{
  "n_head": 12,
  "n_kv_head": 12,
  "head_dim": 32,
  "rope_fraction": 0.5,
  "qk_norm": true,
  "attn_scale": 0.261,
  "optimizer": "adamw",
  "lr": 0.00374,
  "steps": 5179
}
Each number is 128 + 24 x the weight over the matrix's rms, rounded and kept within 0 to 255. Layers, rows and columns count from 0. Numbers have three digits each.

# layer 7 attention query, 384x192, rms 0.119, rows 0-31, columns 64-127
133116108143145138140149133105110111134136153122125162129135090127138114138130120095092123137160118145140139151120090112155120138090126123164136144139131104124145150139117117110093132113111101
087120125134170136152088114136117112120134108121146139153136131111104114145151152148141118120158135128132124157138146126130138121119125134130134148169128094162147132110178103142123149091145155
134139156161121105137103119125095114144153164148112099078120130126111097115099138152129150106146113113156095111098125126191126086142134128108131152138135150125105116151119124149145126118138117
127163162114127110106136130188118186121125118129120115132173113096159150136144118147151124103153102067124123124097140153119165140145185159119110141135167103137096097145124103124147087160150151
107144106124110121126118172113147140124111153136130155059118147119140160157123165126140148124196144129107106088131114116129142174138147122128120162176166121111122143120093149160137144127134132
092137185173105123115135136169132105116100116091135128100153168107167135107146163108141137114123098089114129114119139159175131087197136162115062168114187122155101127121132143126128123157137154
166090154160133115156123099132092139181112098140102123127177163131099089129172116105104150102135133153109112096081111141106108148137130144106107120142118096167118132111073102131159123140125110
085129129117143174112106141114136105064153141122120164148122094119122144125114126156180124165128091148120153116102103122110116164117091123161145124103171197105139121180123076145111153138137111
175136070078117052135091105140107083140146160125140124116138163169137207105111094102169152134113072176139105171154140127122096125172160153143181126156132069186117158144136123104146168205153135
151131069155153131141152156140121215135144140092111153111136130098110080143131141166111102124157195143127120101111125142132126131155125126135112143163124139097101191108142125102179125143114135
176096112119135098080152103088132138130122091120088105137124146139154085146132144111117087119148079128154145142118145164126137145145061116085116099138125113134149157102095137109156147139117119
143087118137179129165126139171139128118121118112105147130159123175136082162143131161089101142079138185131157121127128150139103153154113098164146118125145124153110160175127085123098179145082098
141136085095122096148093134173097107121124140140136091127133160161153191104105105130177159132095099117126091129147143139118110153182152124131165127138123127154132161141130111107107155165149160
107134069144172113123138166130138156115115119155086163102161114088100111160160135145112093135158167148145147088128125132112121133150152090176109166140139144106132100151141122144181092101108142
107133112153110125118105176143152151139105099082128120110096132106108153117104109139112113134134120112132115126118201133131138096088155112102122143102138156111102154118149157127142147120128123
129155125150127118115130116072132129117114122160101125129135109093121096158139147122091106145166161118115136120165088111113135127130150132127098153118117092147115059130117129140147076091127125
133120143141121176113143098116167146172139098103103179116128134117153111119131116159077124132175088130127172138091133144143123129103071126104100062122122167106129132080073175112149103094141087
150115118096142145158122159174131131145138129088139147136115150154143173111104105130156141118108112156122141127113165138161118148133094119115149087141148153106133200133128115123113184155128122
181092094123154120130130134160137125136112123081085165102139146129172109113131127150107110121129134148121158124142123155141120163179124071174142106124118117139103156098097090110092155175102121
144103150164137149106146094081154145132149100116097160119118101128116071147138145137070085123162121135127151114085112143143133134105080106099083098106134113117107132110095161125157136099117089
119154114155139107119132096094146135087133102145091139126155133086105092131136136156094128134192137109144132130128084122102130124148108093130104132120110106141149107162130161142160085101130109
133139060109133129118136126145174096140110137115117153072145140117126151107144113123170157123147151149111143119164123122146133129167128108163146146151137135120090132112113082143132101148122104
121131112127166167195128171148153109162144147129142154128128139137101129099144090105150132128115142175110159112129149124164131133113127137163129106127171200113125155152131100124114131125128138
132129103081127119135103148152094118132114152107126108124116129146160181101113141106179151121094118140119099131120147143132109147148141133130180127128123129130132166117155106113107164144138160
112147135118104107126120145161113101134073129139178076109132150122144178102098126148144145140096133091146094138171157089124132115146184119135153150121133109146113131108146126119090124154122167
158141129103139116140105146137121109115123161129124089141117122174160140126111125114177171132098113156132104125139137126127117154157130122135164125115114139142121145139128105120111133147121150
116110179128138121108136134148107130111097095122156121171153135146136116153138135135085124137107138119171133165143118137118130103129119101123121143131133093151128111119130118142082174158114126
116140140124079108104153109085120124139135129099126096128080118119136143068115147118143151110147101088140125129095135097118104118104133169089096096111119141112144124100115176128142106130156100
099153139144116123110166094089113122127149095148132106137134122112095119137143139112101126120155112094144129138114107113116126093077106147097122121120116128136150113114163169136152110081141114
177115150102135136119147073141117125123145126141132120177128114155189110120134147132147162091173074122131138152144135123143106144124063151117133094169108116127184132083098133137132102104131059
091144134134134144130127115124149120153131101126160149152169109128089097166154090100093095142163136124161132142116106100130146089083130146138136156092140148160115095133185116127155109084126120
154134128112146151146117174172125141132089129084155138132135142147177111120102127140124148123134158132124108145146148100131138135154134126136132136117118159114115161133115086126126130166120121
# layer 7 attention key, 384x192, rms 0.119, rows 0-31, columns 64-127
166132131132120119145136129091157154078120163156127117113137115141126105109141108154150125128109145098124096134111117100173128149140173098136090114075100134114111133149184106134135097121108108
149140115139118128107130126133113169122130127149127160126108123128094124145159119144131119116118128135117103086145119137156139154140114126101119122141141105140130158101112126163156109114118119
162117111124129186177152167114162155109137152145088158148104111147117132122124127125096109128121140153128155142121104137112097150107123133155131099133152147116140159132085117098072136136136129
143124123138167126136131101150153099139107141090169118109128140160140149128146135115125118119129128106121144122137118108126106167117118103155127146148109136129133141141129116166092127119113130
120150149150140119093145165101147142141154135140150114103117131136109091131114089116126131136140111169129099119144149115141121128083132163110142109140132104139147118126094122122152132150129111
135086129125149089071121127163134086130083141108147107091158114126153163146096131102146183120153098110141105132152146142146106094115170103139104149135125128150148109098149115165115097161125126
101101107126146106076141141141097104130131121133140124142133104153142127131127124101151185149159117084107110118135129147104125107102131095108145152116095082117121121175165162140170130116166091
160129117128139123108185133130132110144078136155168155121103130133110156122114160138119124111121151142124107109163083086135139099137175117162096081108144138126146135084136098169135121155098139
123097143113127147152160105071114132106174181156105111102071138149127116149136090137148132160136144182180129156107140091108158163083150130155142151123110128139125106179119181094158104097203137
112092143106144124100137130140119121122159148114104139119127121121102154139128137104139166105171121159155156115084144136134115066117165117113134158147135134121101089178112131142188117106145120
138142136154143139113088134088147135159169088166128144088116118115103142114143094112140152146140137145106098111126089124129114112154117156165106104129181105078130119107158141127087167133126112
131181142126116121119122097114107151093186093149134097093115161153112119112060189115111124108089163204089098128142141101132160145160085164137114060086112119152126098155158106110099178172160115
121112126115150146115166127082121134108185171120085129113091127133116121154146137115137129110192126161176169127093158125118157105113102120131119147137131134122092077176104148132165109095147124
086130123096140128088108138146107122147102121160119112134153164104113127085102112096129139117100104102151105133101106104131123086164097128126150118111139171118084153136104147091151110139115140
113143163121154121132098121150143088160079145118104126174173139115173111080133103168112119133130108132120143125170113104107118148136115087132086113155150154172095108097083112130139110112109099
105133093142137111089114147169118125148122090105139144108138109128126112113134139099100118140107104100163123149103139148128107081107136128110167127081136112104118164135139165115094148115104177
152165120159114112132082144140142129138083128141154137118180124105120151114122112148122137151092114099078112142173105146153097139136099116134106120146138100123127160078141132139082135138102110
126140148129118142135161121076114138131155184175141116118121133136116132117121131158143124119142153167097146130131102109142130159117122148144091109176140131142125098114120122134159116122151063
105160129130123108114146116118119151143189134124113081093104135143124106151082179129124141087133115142125146110133170148116127107157058123129115107129161137132106143158147142126136168140144088
151182118149105139144081104161128125146092066141165126119151127126125128117101134144114128144074124127071110126158115152146090156148129146127123093105132128132134150097130103115084168160102120
129176124145107128099081140161139133105155113143122122084149117106100140112127114099110134136116111133136090121150109132144131062134109163107151157103149105124118162139140154093087125108140132
119144133095141116107112162141144118090147207080095099134101137143113123120080094123150143105120119127121098113110108141126130103139125115133146149147134106124121140171090141138173065145157087
146135149117130141142143115116138147103089159123178113176111137123128112112096135146138104128107148119077128121140093103126130183144108123128146102137108125140156155111119108151147129157136116
125084135115151133145172122086132115146142165103098142125099119139133118156140139129128115109169130169140142126096138097124157155129113122144108120134135168138112099145084109151167118102123110
108099139111157123116146133124143130117131177094071138144115138128138118130132121160159146128162100134159175138120141110097159082113127080125134149138128138134121101138105153131168121083147131
116117133127127125131154133084112147111153149137105138104086141159124117156127145118128125116162135199145147129090156111136164128120123147139126126115131137134109107172129131136172139145148111
115141141125141129147147122132115154097132092121131106090118127142114115096127129167135113152112136140146119111123128110116160120105153114122133107132114151139154128114184151117114145092147145
166145106133101149151103164114159103164093111126096154164137094131161157127164103138131134137148118130148118120126132143151111131125155128155117138134170125117120177101104125129113116128088152
161137122146123151154087161149166101139094119136148144150154103108142145109153100128123136160095128105112091133137095114143103134113161151148104150133135141128140159100144104124090111119113147
155119113160112116107108171088139133061162159171167128076110146143081162140133060106133153154124132172126074107126130123197148133112139159162083118151170066095142123135147159126111123117155099
138119135133159105132097119186160115114069107120172118158152134121131125124125115121140105150073123097128103154164075111108102138132163117147131123125103141131139136113167097124096122127111152
106150136105154126101129077089086139136122130142138113103102140149125121116076153133135147129146136164128129120149170123114153123142110101128123082152113124149111124122141149113149143143153108
# layer 7 attention value, 384x192, rms 0.107, rows 0-17, columns 64-127
098144135131109135146131154128094171130106104126119144157142132137120095140160125099119125130113135119157115104104073124119129093125136159083105161117093081096156116109112124135159100106111157
112122142127130130115115104153117066140150129162153134129119142142103140126139135133153147130103119124113153159109149121147114098096151133157094139149151159114100119108132116110141167145157117
135128145101129122151154109091107130112141155112124130114118140132109141104123149142133127070172115116128124133158166136118156150170130109128150098165106157158097134137114114106149134115127114
121148142126130100136158138098129156139102133101097125123150125124105109121157132132108112091168151138160109091157103136101153135146136128084140150145091113132152134129105133120151086107106152
134121115107138165136123162149096113141135120139120099103118130146180141124078159145133129149091125144113145136083143147118134157129099158167120113096151214129113170168132145102067140161132105
118127146134142094115159169089085176143113138101143116146141147119125104147150150117128140109161145129160132120116119129097134140164130114099137161144102114133153116132106119117188090084100148
146102112113165124102134124113105101127142136129146100120109149102154121130095147141151154138122148114083162157096164139123140134153132090155137118115127164132098132120144126128111157147136097
140124120128086179144100098154172100098142103170143142112117100141131142125110105106131126151085121129097131140116133112163126114079134135157109090112150151123100128128151116127070169155148104
131130144115105162145132122168163126106161117144156142100106130162117136125135096121134112152073129127095143163108132111172123111078136182161116118100145149090118137157140115128120141137159123
142083136123124120140127125105118084110130136128142115103114127148142132110065157145154132096163125122108161145104160142113141136174145121152141107113153197132102134150120148114117168156131115
141148155121103168159098099122174112132149131100113142140119109134081130133181061098145140125083156120141095132139086115180144103102106163121116107149113120108129095087133105124137117137131166
107136126112116133124109118140171111114133129138128130111117125120115131122157098131148131146119144128098137137133101126164136111097123130153127105122116116149101093123148112132087134138155126
130136146124152099140163112117124149109109137107112138112133133086111107128120150139099105092197129111145123125135156124100152152175110061097164120151096122162144123159109135141153103122122128
118109166146157136118094143126109070162177149137139110131117134125153140122156144129173161113101118128125171166109134145137118116117124119155095146152143184121112122119143110094154169135125126
121090131109139126112101117130160082123197164160123135115104149121146146114116136129142146131138125145111147173104134126127132129112140102162123118153152178151116129135127113115136175146150107
124130132128134127115116167137103178132101112126139103157128123132153125141157109121124124170092138125136107113126078125132119127090132157108124136091110095111140109109131118134118100122131140
117103134136149096104126136133113101148157147140141114148133142135117122135133151136146157133144119123136177154115162118111120099117165083127138149169125131142120107114158101126154165114135107
145142142131125147141116082155141084138155132121130151124114127144110128117139129130128147103150105096132153158113183130137146119134104128132118136175152202165108139124123119128140154130137124
# layer 7 attention output (transposed), 384x192, rms 0.107, rows 0-17, columns 64-127
133169112106137107144159140126151119129130127134115122127155094120129140104097118180115148141135158162107122115145140117126126158132132104153166116138105132173151134131162122137110110164152117
151099143158118112122114133112137137124117138118126134114104117146103110126094120109149139126146089109135112147142124147153135144149137101138141129101166173147126134101093167114154136123101133
109120155178098161134086134134156164117132144139110144113102116172111073162120134100120112133128139132128112120092110122120141113102133144122080138129134121135118129144138143151146110100145105
109158131140115147150116124155127130122148118157115133114138108124129117123114134150100124160131155146102113109108132099083141142100141127136126127150077090148136145148175120160118116131163103
159101114105122113107136089126127115139134129136145134141130140104147140156182141123143091097100131115178185111115138103115130098115112165062123131153124105076092125105141148176132108096113157
083183131138107137131097095142165121130145151175133150128113102136123090124112104154089113151149152139117123115129122088093158126093132146149141132171093103146128135130148128155125092123175116
126116127172110161104092119140151127121137149141124148131090121145112071159157098110133104105122097112164134125113120121128138095091126159112109135153166140088117129122094166131121099105146124
165097131106137109127164167107096133116096111083110099137147135141137150136136153126170147089093118133148124153126119171172092140170107099126116111070185162094137112107113152096119162154097161
169090136114135104126150137108099140123100116113118093141143117127126165147127164102135136096112108096129143144142128156162114137155087113104154134076174156146123131119109131090124150136091124
137131125177100139106099139131127125126137138142110141090108113151117075149161132112143113121111123113163125113098139113129157100102129150101082130135149125089101136121129169145146116102126130
132106128135106166130167155117107133111115094116123128158150094151115160104052153144151127137134125171094120116148118152148083157175132100156149113081145133147148137130142118091111173162120108
141075124128138116135141131113095137138113099143144110182123152144136154140118143117127122101111093130098120150133135161141094127155123122112145107067196165113135150125084141102135164144124131
092166137148112165135099130141143149118151138152112134093112128134123091142157130131103121147122136131122092115104113113098140129083138149132101138148099091116127126140138128145126093112160118
122111139160105113103100089101157145115127165126150133142106106153069111122082097126153109127169101094128118118157139116110135113116141132134127114150146168144108131114100167140144114097120137
129106139155121120106110116103137143120117150115136121142089126141077106157120127110150128117132080085138122150148125132127122126124110135112126129126162182125098146125083162129146110107125133
142125104070149103126160103123124102149128121126137108171173139086137163109132117165129153116129146148119150129151134141130105130142128128127173122126129121127150126148134108121095135161139115
098146134171119119109096103122141121126131151146120145089089117148092084134098102126130136135137096101115107160151126130129144155130124115142138131125141175134123150108076160126161094112134131
118127145162104139120117124127127149113106121132145158094105114151137123159117137093127103139132104124156110122136101147127123128134140095138123121126142116114125123082106190137154129088092159